Weights of a small transformer language model.
Training: a variant of Muon for these matrices, 909M tokens, 3467 steps.
Each number is 128 + 24 x the weight over its row's rms, rounded and kept within 0 to 255. Layers, rows and columns count from 0. The size above them is the row's rms in percent of the matrix's.

# layer 3 attention query, 384x384, rms 0.0544, rows 0-19,64-83,128-147,192-211,256-275,320-338, columns 240-287
size [ 56  50  61  50  61  53  58  60  70  58  71  64  73  71  82  82  82  94 100  92 117 108 117 109 119 113 122 124 117 123 131 114 124 118 120 117 121 122 121 121 110 102 106 110 109 104 106 107 114 103 112 104 119 109 108 117 111 106 114 101 130  98 100  82 100  90  91  94  88  91 106  84 107  95 106 111  99  99 104 110  80  68  77  77  80  88  80  82  94  85  90  84  87  96  85  89  85  90  83  91  76  70  92  73  81  79  85  94  90 111 111  85 100 106  93  94 100  85  95]
[[131 151 137  72 115 156 108 139  96 135 107 113 110 138 142  99 171 156 157 158 102 128 106 109 122  85 128 106 107 145 134 111 102 129 149 143 152 171 134 142 116 130 110 103 134 108 152 165]
 [112 164 141 165 126 147 136 114 127 111 106 108 143 133 149 137 148 153  83 161 135 130 133 100 130 119 100 120 125 109 139 155 131 123 124 121 142 163 116 171 115  89 171 131 107 207 160 135]
 [162 122 168 128 145 146 122 159 158 129 157 127 137 140 118  96 151 111 152 133  88 125 138 118 173 161  92 100 100 157 114  98 130 120 103 143 127 132 126 121 132 116 138 124 134 110 151  91]
 [133 134 134 150 124 130 140 160 153 192 164 135 121 110 129 138 107 124 167 101 141 131 122 100 147 163 165 110 103 115 111 158 109 112 137 135 152 114 135  97 135 131 142 155 168 138 120 110]
 [136 148 130 134 141 131 135 131 137 149 113 150 125 125 134 120 134 154 132 163 136 119 143  73  91 114 127  96 129 142  86 106 133 119 120  96 152 205 131 132 123  63  94 155 145 164 152 151]
 [105 137 103 128  98 101 141 134  94 119 125 133 141 134 144 133 147 152 109 123 129 126 136 156 105 107  70 148 113 142 146 139 133 124 124 139 159  93 144 148  74 118 150 101 135 126 133 120]
 [126  80 116 154 129 142 127 122 135 110 119  82 107 108  81 162 128  93 155 137 111 112 106 166 131 141 143 131 140 111 139 139 129 110 110 138 117  80 110 113 117 189 163 131 127 148  93 124]
 [107 143 137 128 135 176 112 142 111 149  81 146 145 129 166  84 126 157  98 121 154 149 122  84 115 120 126 104 122 110  71 109 110 118  98 107 109 155  59 127 124 105 125 131 152 150 173 102]
 [121 120 190 115 151 155 138 147 141 137 132 138 110 110 117 138 127 162 180 130 134 127 108 128 165 151 160  79 144 126 151 112 123 103  68 139 165 107 153 122 115 146 100 153 161 133 144 118]
 [ 97 133 145 109 102 111 159 133 137 150 185 112 144 106 146 120 143  97  84 114 177 128 130 154  82 118 152 100 134 105 149 142 102 134  91 121 116 146 118 131 128  77 120  93 127 124 122 129]
 [161 158 106 146 128 153 127 155 123 101 127 147 177 165 137 137 172 150 122 121 106 140 119 132  98 103 119 139 143 157  89 103 136 126 179 159 107 169 109 120 137 136 133 152 125  91 152 146]
 [125 134 105 131 167 149  99 121 140 110  96 114 125 125 100 140 139 135  57 133 120 125 132 100 162 148 104 170 138 144 115 164 152 167 123 120 166 131 156 147 114 115 142 124 115 119 137 128]
 [131  91  75 154 120  79 117  97  88 105 131  62 126 118 169 128 102 140 119 136 125  98 127 143 112 139  81 111 124 151  96 116 110 126 118 113 170 141 146 151 132 103 109  56  93 106 141 132]
 [121 139 146 108 134 117  91 131 129 130 124 158  57 141 116 130  94 111 132 139 129 169 100  86 152 154 138 173 129 103 159 121 131 138 135 125 118 158 143 102 102 113 171  71 175 173  93 105]
 [140 143  96 157 160 153  97 106 160 113 164 113 155 148 117 134 144 126 104 162 102 107 124 133 161  75 152 120 133 149 102 144 156 137 122 123 146 116 195 133 114 130 126 114 103 160  94 152]
 [149 110 111 124 127 121 129 128 129 146 106 118 107 138 143 113  97  93  93 162  83 124  86 112 169 148 145 144 126 130 119 128 131 151 148 116 152 141 104 130 104 144 109 111 110 109 118 123]
 [123 146 142 149 148 145 109 145 143 138 129 102 145  96 115 145 108 163  83 126 107 101 139 123  97 200 127 141 126 113 132 109 180 116 129 127 112 108  84 130 132 148 156 131 187 153  89 174]
 [116 123 144 147 141 126 166 119  83 160 150 127 117 149 133 121 155 172  85 125 123 131 131 113  95 131 145 116 148 103 127  97 104 152 173  94 123 126  82 129 127 126 103 159 149 112 126 115]
 [150 151 131 151 145 112 139 120 112 121 112 140  96 118 146 144 102 126 150  86 113 128 128 133 176 120 124 116 130  93 124  99 115 138 117 134 136 135 133 146 148 151  92 111 121 116 121 110]
 [149 153  89 137 106 114 153 159 112 102 133  84 109 140 116 126 135 162 112 129 122 107 128 107 132 161 108 128 109 117 103 128 160 114 161  96 163 110 114 139 126 120 145 174 182 137 138  99]
 [132 163 101  96 149 149 172 135 122 131 110 112 158 148 144 115 157 125 113 101 152 152 120 143 146 117  69 137 152 176 137 135  41  96 162 134 131 144 157 135  86 142 142 105 109 100 124 135]
 [102 119 152 194 131 133 176 107 149 150 161 138 104 142 108 146 103 160 113 164 122 104 158 113 115 150 152  97 124 168 173 140 130 129 151 152 141 117  76 168 128 100 117 133 105 159 128  69]
 [155 204 148 189 118 173 117 134 112  90 123 112 141 121 102 160 128 132 130  95 152  86 135 142 127 164 101 151  97 127 142 102 149 168 116 131 150 133 117 142 138 137 130 128  95 116 107 104]
 [135 143  77 169 154 119 101 125 163 142 154 112 147 116 115  98 162 119 151 167 130 108 123 159 117 126 174 148 159 112 163 110 135 143 104 132 157  96 149 142 111 133 123 159 153 129 132  78]
 [126 147 121 128 126 111 169 130 132 153  87 137 116 150 142 142 128 125 115 152 139 177  97 102 146 122 146 113 158 123 154 105  95 164 111 144 184 152 125 156 101 140 104 113 130 167 113 109]
 [ 92 113 187 159 123  90 120  87 135 158 127 169  95 132 172 132 153 132 135 128 134 103 119 143 136 147 103 154 124 150  82 145 127 135 165 163 163 128 112 126 106 169 135 179 137 138 130 149]
 [131 139 179 100 133 102  88 144  92 111 127 132  99 132 144 111  84 117 139 105 141 100 163 123  99  96 116 141 143 170  68 145 131 122 114 112 135 128 131 117  78 124 128 100 148 176 130 133]
 [114 175 137 137 113 118 128 145 150  63 128 123 149 105 136 168 150 158  97 128 135 113 153  87 117 126  96 117 122  83 128 110 116 137 151 150 127 103 113 106 156 159 155 109 144 103 163 143]
 [106 144 116 137 194 143  90 168 120 104 136 106 151 133 129 148 136 153 134 118 129 104 143 131 129 108 170 142 106 105 141 149 157 131  96 126 142  92 133 164  96 109 122 163 117 129 107 159]
 [125  52 129 113 136 115 132  99  89 104 140 166 152 162 140 155 151 106 146 165 123 104 156 112 142 127 121 104 139 124 110 101 146 136 131 123 175 154 112 140 109  72  99 132 105  84  94  87]
 [138 179 181 159 140 145 107 155 186 109 145 153 150 146 154 168 142 176  90 126 105 139 127 105 136  82 113 132 113 125 117 133  99  80 146 183 131 143 123 124 103 123 109  44 130 118 125 170]
 [148  95 125 146 111 147 138 105 174 138 101  76 124 127  95 115 115 134 137 135 164 138 128 119 127 127 164 129  95 148 141 139 156 160 167 158 150 153 178 113 112 149 138 156  83 123 117 144]
 [147  78 141  99  78 109 110 126 147 159 142 128 113 111 156 167  82 143 159 104 115 138  91 104  84  97  94 110 120 123 159 151 140 138 102 160 166 109 121 120 128 119 103 147 121 108 119 107]
 [100  72  96 112 126 156  54 128 121 181 144 127  97 123 124  97 110 108 136 121 172 163 161 114 131 125 111 125 118 115 144 161 123 124 165 107 118 127 113 125 143 130  67 100 137 125 125 139]
 [152 116 138 140 111 135 138 153 119 112 105  99 150 137 105 111 102 104 157 141 154 118 121 110 126 123 144 114  75  76 112 144 150 133 144 127 116 111 139 123 123 113 136 160 118 119 151 142]
 [179  91 173  97 135 160 135 135 143 161 119 154 111 136 116  87 155 195 108 175 114 185  82 123 148  79 185 161 143  78 147 134 164 147 108 129  88 113 134 124 104 111 135 169 122 126 143 107]
 [ 96 119 153 136 131  96 123 165 123 162 121 122 126 112 146  84 146 157 121 139 156 158 119  85 143 147 107 130 141 138 124 150 142 138 122 127 122  98 112 137 143 147  90 147 124 108 100 130]
 [134 146 133 109 162 168 117  97 151 131 147 122 133 122 143 118 117 117 102 160 160 122 110 115 152 135 103  80 114 156 190 139  71 115 122 133  56 120 190 112 115 208 149 181 122 156 135 108]
 [194 119 127 125 116 154 150 123 135 167 114 130  99 108 127 160 114 109 149 123 143 159  58  87 129 132 124 107 116 125  82 133 126  88 112 114 163 125 136 120 130 140 184  95 113 119 148 112]
 [118 133 183 158 149  74 116  82 136 137 139  99 125  96 117 144  94 124 137 137 154 121 125 121 139 121 126 139 115  95  92 129 154 116 125 122 154 134  93 137 168 144 173 147 109 110 179 113]
 [115 125 110 104 131 142 170  93 121 109 142 151 125 124 147 138 106 142 159 148 141 111 145 115 174 102 101 148 117 133 120 106 101 137 145 141 137 101 139 142 102 134 134 151 122  72 140  79]
 [149 110 144 132 129  92 157 131 116 148 118 175 119 116 127 109 129 145 134 137  95 150  90  98 128 146 138 155 142 142 161 153 117  90 153 142 139 129 151 181 108 109 152  88 146 142 187 151]
 [111 138 107  90 114 152 120  78 130 137 160 138 163 119 131 122 126  97 154 127 100 160 104 151 132 153  80 145 181 112 185  81 155 131 139 127 129  96 119 111 120  91 173 126 126  81 112 116]
 [138 159 122  65  83 129 103 112 125 126 135 137 112 113 114 122 156 104 135 128 126 129 139 136 156 112  84 132 166  84 103 122 152 124 113  85 109 127 142 106 111 137  97 110  89  98 103 129]
 [129  89 131 147 138  94 141 117 155 132 172 162 160 121 124 106 140 164 156 172 106 122  97  78 139 170 119 127 133 117 119 107  90 169 137 111 133 149 117 145 112  99  96 139 136 156 163 125]
 [ 92 122  98 121 119 124 151 145 113 129  61 130 141 106 140 100 147 171 102 166 113 174 144 110 125 137  96 125 128 135 177 144 105 126 162 157 137 162  76 117 166 114 179 112 107 152 108 104]
 [146 116 113 130 141 143 104 176 125 134 163 114 130 131 143 126 106  82 145 122 166 124 122 124 117 168 162 151 116  93 140 132 125 128 123  89 102 155 143 140 126 123 113 158 115 115 115 143]
 [115 109 121 142 121 118  96 132  98 162 132 143 110 152 169 101 142 141 149 114  97 154 147 100 148 116 110 184 133 185 161 152 101 133 123 148  92 188 175 120 138 161 137 108 131 139 180 136]
 [158 162 129 130 142 144 141 117 144 117 198  98 135 135 101 114 115 153 151 110 129 186 132 116 111 160 105  99  92 126 118 165 173  94  71 144 148 133 147  95 168 132  91 124 134 156 152 107]
 [ 89 125 109 146 101 132 122 100 158 128 151 125 153 114 148 131 143 105 145 107 137  65 152 112 133 150 133 144 150 138 138 105  67 124 186 114  97 117 100 105 118 136 117 160 133 107 147 191]
 [150 171 141 170 168 110 161 134  85  97  96 146 162 140  81 122 126 109 173 178 130 154 131 115 139 105 116  75 121 146 144 107 156 171 149 139  71 148 127 114 132 140 114 140  95 131 144 133]
 [109 143 117 106 117 151 132 104 101 112 127 101 127 113  92 129 102 113  81 114 165 104 122 151 127 129  99 147 149 117 117 129 127 134 106 135 150 126 102 139  97 138 133 151 118 147 102 145]
 [142 111 122 177 129 138 137 150 129 106 161  93  89 105 114 157 101 102 129 142  72 154 120 164 138 144  97 187 106 148  89 104  98 105 141 120 112 156 152 160 130 124 109 141 143 163 128 172]
 [122 116 154 162 102 141 147 127 144 134 103 117 144 126 147 138 128 138  96 131 113 146  99 108 152 160 111 120 157  97 143 142 151 121 122 145 114 171 129 150  66 105 120 119 166 129 110 178]
 [165 105 135 126  88 137 102 127 132 126 123 113 140 138 168 108 158 145 146 118  74 130 108 125 126 163  95 121 125 116 155 112 108 150 113 115 149 165 143 177 108 129 139 140 127 132 128 123]
 [150 161 129 109 111 106 155 145 157  93 129 132 116 146 132 107 146 128 161 127 113 169  92 125 121 138 129 127 113 146 127 197 101 138 179 129 118 134 121  96 133 170 125  75  93 136 119 116]
 [134 120 148 168 140 136 177 145 112 117 111 130 132  89 177 136 113 163  91 156 163 109  86 117 153 142 154 131  92 149 131 145 135 135 152 137 115  95 130 144 152 130 149 105  98 146 122 129]
 [176 126 159 135  82 124 157  92 119 126 153 147 169 169 143 145 209 120 122 144  94 138 138 161 126 157 138  65  96 143 123 130 108 146 165 146  81 139 107 110 143 141 159 111 155 105 116 126]
 [124 126 155 169 168 142 124 150 118 139 142 152 121 143 118 110 132 149 128 129 155 135 116 149 145 132 121 148 171 132 108  52 115 122 131 144 140 118 111 101 121 114 110 177 131  93 134 145]
 [101 132 131 122 134 100 175 168 127  80 164 123 148 127 142 128 131 162 149 130 138 104 129 122 167 128  99 116 156 151 129 149 140 122 141 130 153 114  98 142 155 144 118 170 143 146 127 113]
 [117 146 139  91 143 102 130 118 137 129  93 140 177 134 146 136 116 150  93  98 118 185 102 148 121 133 128 171 123 192 139 139  86 130 119 103 123  93 156 149  96 140 146 115 111 105 111 117]
 [132 129 121  87 150 121 164 134 145 131  93 134 153 104 149 154 115 141 141  87 125 136  90 164 129 114 133 167 114 145 133 113 107 151 142 125  90 118 134 167 110 140 162 143 134 114 150 106]
 [128 126 111 133  92 111 117 104 119 142 143 112 144 107 139 160 185 122 162 106 149 158 167 151 161 151 138 102 121 170 113 118 113 144 134 119 138 139  93 176 133 147 152 149 125 159 131 136]
 [118 125 115 147 120 165 138 155  99 114 169 136  94 137 149 105 130 123  72 151 109 120 125 106 122 136 154 137 155 108  88 140  98 168 135 113 142 145 154 167 156 130 108 128 108  66 168 126]
 [134 106 130 176  93  97 189 132 126 100 126 145 142  92 143 132 152 144 107 135 114 152 103 125  72 144 161 166 116 157 120 151 107 103 136 135 124 140 141 192 112 126 189 123 136 145 155 108]
 [131 137 111 168 111 111  98 138 168 108  96  81 103 126 111  94 112 142 130 124 120 128 102  95 110 141 101 139 136 166 134 105 142  86 181 137 160 134 119 142 124 184 120 158 131 196 143 114]
 [119 130 142  85 146 134 105 138 146 149 102 113  87 127 117 147  85  97 116 110 176 130 163 103  98 124 103 133 153 169 135  99  99 131 101  92 104 152 124 108 167 130  70 140 142 150 116 124]
 [ 82 132 139 104 120 139 180 110 135 137  94 142 165  97 137 125 163 146  82  74 140 176 142  76 130 141 111 124 120 193 147 136  72 121 139 140 151 113  87 132 160 142 148  90 127 138 104  88]
 [114 113 107 116 100 182 117 192 134 146 142  75 158 144 143 133 108 138 112  89 144 103 148 135 174 115 133 156 135 125 129 150 126 138 138 152 112 124 115 118 124  96  94 138 111 176 156 105]
 [154 115 102 128 159 103 124 106  96 121  89 156 120  81 139 118 114  99 133 142  96  85 159 134 138 146 113 111 126 127 162 145 164 104 126  83  95 114 112 133 182  96 153  80 154 120 151 144]
 [111 172 172 122 172  95 132  99 147 143 170 158 115 115 131 132 128 102 104 127 144 116 117 117 107 111  64 154 130 120  99 144 142 126  93 164  82 119 145 127 121 149 119 151 145 138 109 155]
 [121 129 105 132 141 139 154 155 130 142 108  76 131 147 123  97 118 108 123  77  82 134 203 119 133 153 124 106 103 107 122 156 112 171 159 134 117 126 112 152  93 145 154 126 161 131 118 120]
 [108  82 156 131 110 177 128 198 128 122 172  87 146  93  96 138 134 114 145 132 137 144 131 142 103 135 100 117 102 127  79 162 123 118 127 139  93  72 125 104 135 199 133  97 114  94 138 148]
 [129 135  91 114 126 143 109 134 149 118 128 103 110  85  89 200 121 140  60 121 132 155 103 155  68 132 122 137 111 133 138 137 123 123 146 143 154 104 133  84 158  97 142 123 131 137 122 129]
 [154 105 150 129  86 113 104 128 135 123 128 176 112 163 144  77 128 133 172 174 159 140 136  87 122  90 121 129 172 107 101 143 116 107 136 133 133 122 137 161  92 123 109 104 135 147  96 142]
 [125 137 134 112 148 125 160  94 131  88 112 156 102 155 140  73 124 145 145 107 146 139 150 111 124 125 102 126 159 118 114 118 158 130 157 153 116  96 119  96 138 164 162 103 102 126 102 155]
 [111 105 121 114 123 130 168 172  97 124 136 131 147 109 186 115 147 135 109  99 140 157 153 124 113 142 136  85 145 168 124 154 131 147 127 144 113 121  97 130 112 141 154 139 162  99  56 102]
 [137 113 138 152 124 141 107  83 124 139 127  88 132 108 121 152 134 147 122 150 137  92 152 119 138 144 130 123 116 112 125 113  94 145 183 128 147  93 158 138 100 138 109 122 165 146 154 137]
 [135 140 138 140 128 118  92 153 141 155  89 139 103 140 114 155  78 126 122 141  84 110  96 112 153 179 135 163 149 132 189 155 129 158 129  83 151 150 171 136 126  85 159 104 131 167 103 126]
 [102 118 134 131 118 124 140 111 114 141 123 100 167  97 133  85  98  80  96 120 123 128 127 136 130 144 155 178 129 178 132 113 133 119 113 118 160 156  92 163 120 160 142 149 107  91 179 110]
 [115 101 114 111 146 169 143 111  99 143 157 120 128 152 129 128  64  93 107 131 134 153 120 143 154 133 101  85  89 124 104  98 109  92 124 153 182 147 121 129 130 122  93 104 106 150 138 140]
 [ 96 143 149 119 125 125 139 139 143 133 105 144 116 103  94 152 136 163 159 181 143 115 116  96  92 146 111 135 141 160 144 180 137 113  99 165 117  93 144 141 159 119 188 178 120 149 146 132]
 [135 141 102 151 108 158 135 118 138 137 136  96 155 153 145 151 115 110 127 115 131 121 131 110 145 133 106 120 139 123  79 109 116 126  85 160 187 108 102 135  97 121  79 146 131 136 132 138]
 [110 124 135 140 160 131 140 138  99 131 175 104 139 115 107 102  96 129 139 130 102 117 122 145 138 132 128 142 140 113 128 111  79 115 142  99 129 167 124  83 100 143  99 115 133  88 138 164]
 [ 98 109 126 160 171 132 166 148 116 104 151 149 110 115 131 142 138 148 147 124 119 126 136  92 149 128 103 112  96 144 106 170 110 115 124 125 157 132 105  83 159 109 135 142 111 108 124 115]
 [134 118 108 122 105  95 135 135 157 127  98 148 118 153 112 127 133 159 126 128 130 140 144 126 147 111 153 119 123 171 118  79 203 129 135 141 112 134 179 136 121 115 128 126 141  85  91 136]
 [114 104 119 164 184 153 134 136 149 164 137 129 112 137 116 117 141 100 155 148 128 129 113 117 112 135  78 172 142 102 134 184  87 112 128 129 119 150  89 156 148 107 145 115  94 123 136 143]
 [ 78 131 149  88 127 130 103 129 100 133  99 134  89 124 119 174 122 133 124 138 156 106 121 141 126 152  78 130 126 139 139 149 147 117 146 125 110 147 117 119 128 125 147 131 139 111 149 139]
 [129  78 122  53 134 119 114 119 126 181 115 101 169 121 137 114 151 124 170  72 117 102 184 153 128 139 137 171 111 136 134 141 139 141 104 114 115 154  99  95 159 108 169 159 121 133 136 137]
 [109 130 143 102 106 134 150 175  82 136 102 115 121 134 120 200 130  85 132 105 110 127 114 177 148 158 129 114 149 159 120 108 121 143 131 132 137 138 108 111 126 120  86 122 149 135 141 117]
 [ 99 152 126 117 166 132 103 136 164 166 121 105 116 100 120 148 138 181 108 115  89 147 144 158 109 116  88 134 121 142 102 139 164 137 130 136 112 135 145  89 122 104 116 138 170 144 156 133]
 [100 149 122 148 105 148 121 136 156 123 115 137 121  96 146 119 151 124  97 136 152 130 102 137 118 112 126 141 123 138 154 138 152  93 116 159 121 142 140 138 106 144 114 145 133 111 184  90]
 [147 121 155 108 157  83 154  97 116 147 144 142 189 149 135 124 105 128 163 107 137 139 139 151 143 152 149 138 125 137 150 162  85 120  93 142 154 102 180 170 153 156 149 107 104 143  92 134]
 [ 88 158 170 146 128  94 156 147 105 106 135  70 135 124 131 131 124 111  62 106 106 179 135 108 165 137  78 121 133 153 173 183 101 133 103 137 145 137 152 130 150 126 152  72 136 167 138 137]
 [133 110 106 158 177 142 108 144 148 138 150 137 128 117 161  96 135 111 103  82 129 118 152 133 137  98  94 153 142 167 158 118 139 114  99 106 143 131 114 180  91  91 141 110 104 207 108 115]
 [111 163 102 128 155 159 144 117 113 143 106 105 158 106 132  99  89 134 113  83 113  94 125 169 134 163 124 129 147 120 151 142 124 141 142 113 163 143 105 116 169 126 127 120 122 131 131 112]
 [145 130 104 157 128 116 151  86 144 143 129 127 161 104 104 141 128 119 113 144 134 131 146 118 152 131 169 145 163 126 130 118 174 160 142 113  73 139  68 146 160 158 132 121 161  86 120 134]
 [113 112 163 110 114 117 146 165  93 105 139 157 120 105 127 126 177 165  84 141 192 129 101 124 127  92 111 114 168 125 125 143 161 117 159 146 108 122 141 119 153 131 166 131  90 139 146 138]
 [140 159  86 145 148 147  84 107 114 160 130 135 142 100 166 124  96 114 144 140 148  85 176 158 173 156 128 150 123 118 137 101 105 127 106 130 138 141 119 141 101  95 100 111  77  80 116 115]
 [123  75  97 132  96 171 139 121 140  98  81 141 147  96 144  74 116 111 156 153  79 108 131 146 139 151 132 127 135 125 129 111 139 142 119 119 157 136 106 104 135 140 141 128 152 139 168 110]
 [148 160  93 135 129  99 109 135 101 178 104 150 104 131 124 112 133 149 143 138 182 110 131 115 153 128 151 127 109 147 139 115 169 109 126 118 100 167 155 127 140 125 120 143 111  89 125  78]
 [160 103  89 115 154 114 103 156  91 145  96 164 109 145 132 126 156 123 163 131 146 143  99 111 135 140 131  95 149 147 125 139 170 101 165 127 142 150 136 149 116 118 154 105 107 151 150 131]
 [145 154 197 120 123 110 160 132 146  80 167 126 152  93 166 128 131 154 131 111 114 140 151 102 116 121 136 197 117 115 128 112 124  97 115  93  89 102 127 116 126 115  98 134 145 152 125 125]
 [124 177  65  99 159 133 157  99 120 129 123  96 136 138 108 109 146 104  81 118  85 115 150 127 176  70 117 130  83 119  96 111 145 155 145 133 112 128 144 152 135 100 151 123 133 127  95 126]
 [146 112 157 125 148 135  82 148 103 146 133 106 132 121 119 126 155 111 134 156 102 150 147 127 109 114 124 106 108 128  99  88 113 120 176 108  94 135 162 141 104 114 152 168  97 185 138 147]
 [122 114 104 115 163 131 170 140 106 136 123 101 106 154 132 144 144 126 115 108 189 111 106 133 129 162  88  82 166 158 136 150 130 149 128 125 116 141 134 101 139 108 126 118 127 164 110 168]
 [124 185 161  88  98 106 117 125 134 121 183 108 130 145 135 103 141 138 107 126 139 114 150 140 141 109 133 162 105 112 126  67 116  94  94 130  87 134 162 120 145 134 150 110 150 108 135 151]
 [111 128  97  92 116 153 127 124 153 108  78 129  77 118 172 139 101 161 129 138 127 144 140 101 115 118 126 139 137 104 135 138 104 107 137 133 132 122 116 122  97  97  89 168 134  90 128 139]
 [121 121 147 110 103 146  95 184 111  58 140 110 142 160 145 106 137 111 112 121  88 133 143  99 152 109 112 138 141 115 124 138 149 120 132 146 102 103 114 138 140 169 159 112 161 128 135 124]
 [102 114 168 141 123 112  80 119 145 126  82 145 103 158  86 159  93 146 118 191 175 111 119 138 108 123  96 161 145 137 133 121 115 152 103 110 106 118 131 116 124 105 105 139 125 118 142 112]
 [104 153 158 138 135 116 144 116 153 137  85 163 113 136  96 110 117 153 108 157  89 117 106 125 112 124 125 109 116 132 125 220 118 111 104 115 147 158 153 117 117 164 120  98 122  83 144 140]
 [124  97 133 141 104  94 103 110 157 138 106 154 172 118 135 108 110 116 136 139 143 147 110 136 112 169 143  99 119 112 105 146 114 113 100 102 141 171 109 125  85 117 119 118 130 138 160  98]
 [131 116 116 138 119 175 118 129 148 136 116 129 122 137 131 119 117 123  93 125  76 135 143 137 112 167 125 109 117  70 118 115 162  93 175 143 129  89 131 134 152  87 146 146 115 131  72  99]
 [100 149 170 137 104 147  89 152 124 117 102 117 118 160 140 127 123 152 116 146 139 119 168 112 128 117  98 143  87 127 148 128 124 140  82 139 131 133 120 126  80 136 110 131 178  49 133 128]
 [145  67 144 101  97 146 119 129 128 143 111 168 131 118 162 151 107 138 154 157 116 106 137 104 158 128 106 114 105 131 145 105 148 104 147 102 119  94 130  97 147 106 116 134 126 153 120 113]
 [151 130 115 129 146 124 128  86 134 110 109 122 104 151 113  77 123 126 135 140 131 163 154 125 125 119 128 144 115  95  69 128 134 148 103 115 135 141 128 103 201 133 129  97 132 108 168  92]
 [120  78 142 144  78  93 134 122  88 124 102 144 126 151  85 114 104 128 127 149 135  89 139 123 132 122 119 101 106 146 120 145 118 160  97 138 124 113 170 115 104  98 124 148 111  99 116 119]
 [ 89 146  88 155 118 136  89 125 177 151 144 128 104  95 153 154 159 106  92 139 147  94 111 128 153 136 163  95 144 174 136 150 120 119 132 150 104 137 130 139 168 130 110 110 150 120 115 176]
 [143 127 150 121 125 209 121 166 138 172 114 133 144 130 181 130  86 108 150 103 136 141 107 148  93 104 129 187 121 106 111 145 129 102 102  97 155  98 127 153 123 133 118  95 117 132  90 124]]
# layer 3 attention key, 64x384, rms 0.0527, rows 0-18, columns 240-287
size [ 85  77  94  85  95  86  93  94  94  99 105  93 107  98 106 104 104 101 102]
[[135 131 102 163 106 101 125 159 157 122 125 145 150 129 149 133 125 124 137 117 125  63 128 114 159 163 167  93 129 121 115 154 133 160 147 158  96 129 137 146 109  97  90 166 141 163 148 141]
 [158 167 144 121  94 139 104 106 140 121 158 118 108  99 119 113 140 164 100 101 113 123 122 161  84 149 166 105 123 124 129 127 129 100  76 118 110 163 121  96 123  76 137 121 133 140  97 155]
 [163 128 100 114 117 111 110 131 109 114 101 148  97 139 131 130 116 116 142 135 152 103 111 152 155 111 120 128 162 109 153 149 134 100 125  86 122 144 107 139 142 141 110 146 170 105 116 139]
 [122 143 175 151  99 108 106 130 120 114 125  79 166 138 148 162 113 151  99 105 139 138 134 158 101 119 131 140 112 156 113 106 170 128 140 191 112 120 101 108 147 116 171 119 136 159 129 128]
 [150 121 153 149 107 140 100 122 161 145  87 145  97 130 115 115 144 121 135  92 155 151 113 132  96 110 167 137 118 118 113 132 157 122 118 140 121 114 143 131 131 177 160  95 193 106 145 204]
 [131 134 108 121 148 155 157 133 129 106 126 156 146 174 161 136 184 114 119 150 124 116 124 128 109 122 178 108 119 107 159 137 133 111 136 137  98 146 124  93 167 140 168 115 119  77 141 133]
 [ 93 121 147 108 135 134 120 114 107 110 127 133 146 127 119 137 146  99  98 171 111  95  63 129 175  96 164 135 101 144 123 130 128 157 119 155 156 111 132 121 140 102  98 121 140 102 135 129]
 [176 177  90 179  93  94 136  94 158 147 119 142 147 118 163 140 128  85 117 141  99 134 113 147  89 130 165 136 142  89  86 116 125 118 133 132 146 142 130 121  91 122 131 122 135 148 123 169]
 [148 105 122 133  74  87  96 105 131 156  98 116 136 166 125 128 141  88 153 131 129 148 122 163  93 118  99 142 120 111 129 120 142 108 152 164 132 143 111 162 108 150 121 118 144 102 100 121]
 [123 107 117 152 160 146 125 149 123 122  99  79  91 152 122 115  99 126  93  91  80 132  97  92 110 151 148 107 149 142  93 131  87 134 127 130 124 142 122 106 133  98 119 161 129 144 103 174]
 [150 127  63 190 136 142 109  79 120 147 106 121 105 144 159  98  94 166  93 118 192 139 147 137 149 125 114 133 151 128 142 140 104 131 124 116 138 104 101 136 132 112 135 143 135 107 131 139]
 [187 118 123  81 108 133 119 137 102 107 113 146 139 117 173 139 154 156 188 139 143 130 119 122 190 151 139 110 128  98 107  88 141 161 135 116 156 161 126 104 134 156 112 115 139 112 118 125]
 [123 162 128 120 121  95 165 108 105 134 125 185 150 111 116 174 153 150 127 144 141  92 169 151 144 121 148 151 170 102 120 130 121 145  77 143 155 132 125 120 146 114 157 154 111 153 150 119]
 [169 101 116 139 127 135 130 155 150 117 164 159 159 108  87  96 149 123 148 166 128 125 129 160 133 111 104 114 193 130 110 149 118 148 111 137  72 125 138 173 127 149 133 167 141 159 180 137]
 [ 86 136 151 105 149 167 116 133 120 130 151  75 134 108 132 115 134 120 174 143 167 145  85 131 106 104 140 135 138 147 169 147 153 134 131 139  97 136 113 136 119 136 123 169 147 136 147 131]
 [ 90  97 133 116 145 101  80 132 143 134 110  61 124 156 125 134 130 121  95 138 131  92 129 144 129 137 122 121 142 156 120 103 125 101 115 131 106 123 171 104 132 178 115 110 126 135 113 113]
 [118 145 143 115 108 188  96 104 147 105  90 114 121 143 120 156 147 119 147 111 122 131 122 134 129  95  97  58 107 104 146 149 102 119 112 161 139 146 102 161 127 103 126 122 143 151 117  89]
 [143  82 149 146 102 118 121 147 112 137 131 172 123 125 103 130 110 115 149 114 144 103 105 136 137 127  91 140  77 181 162 149 152 149 121 120 134 159 116 155 147 110 126 113 113 123 105 113]
 [157  97 140 108 104 121 112  89 179 100 118 108 131 151 148 101 173 109 171  92 135 123 109 136 130 147 120 140  88 150 135 162 155 159  97 122 112 148 133 130 130 107 115 110 117 169 110  89]]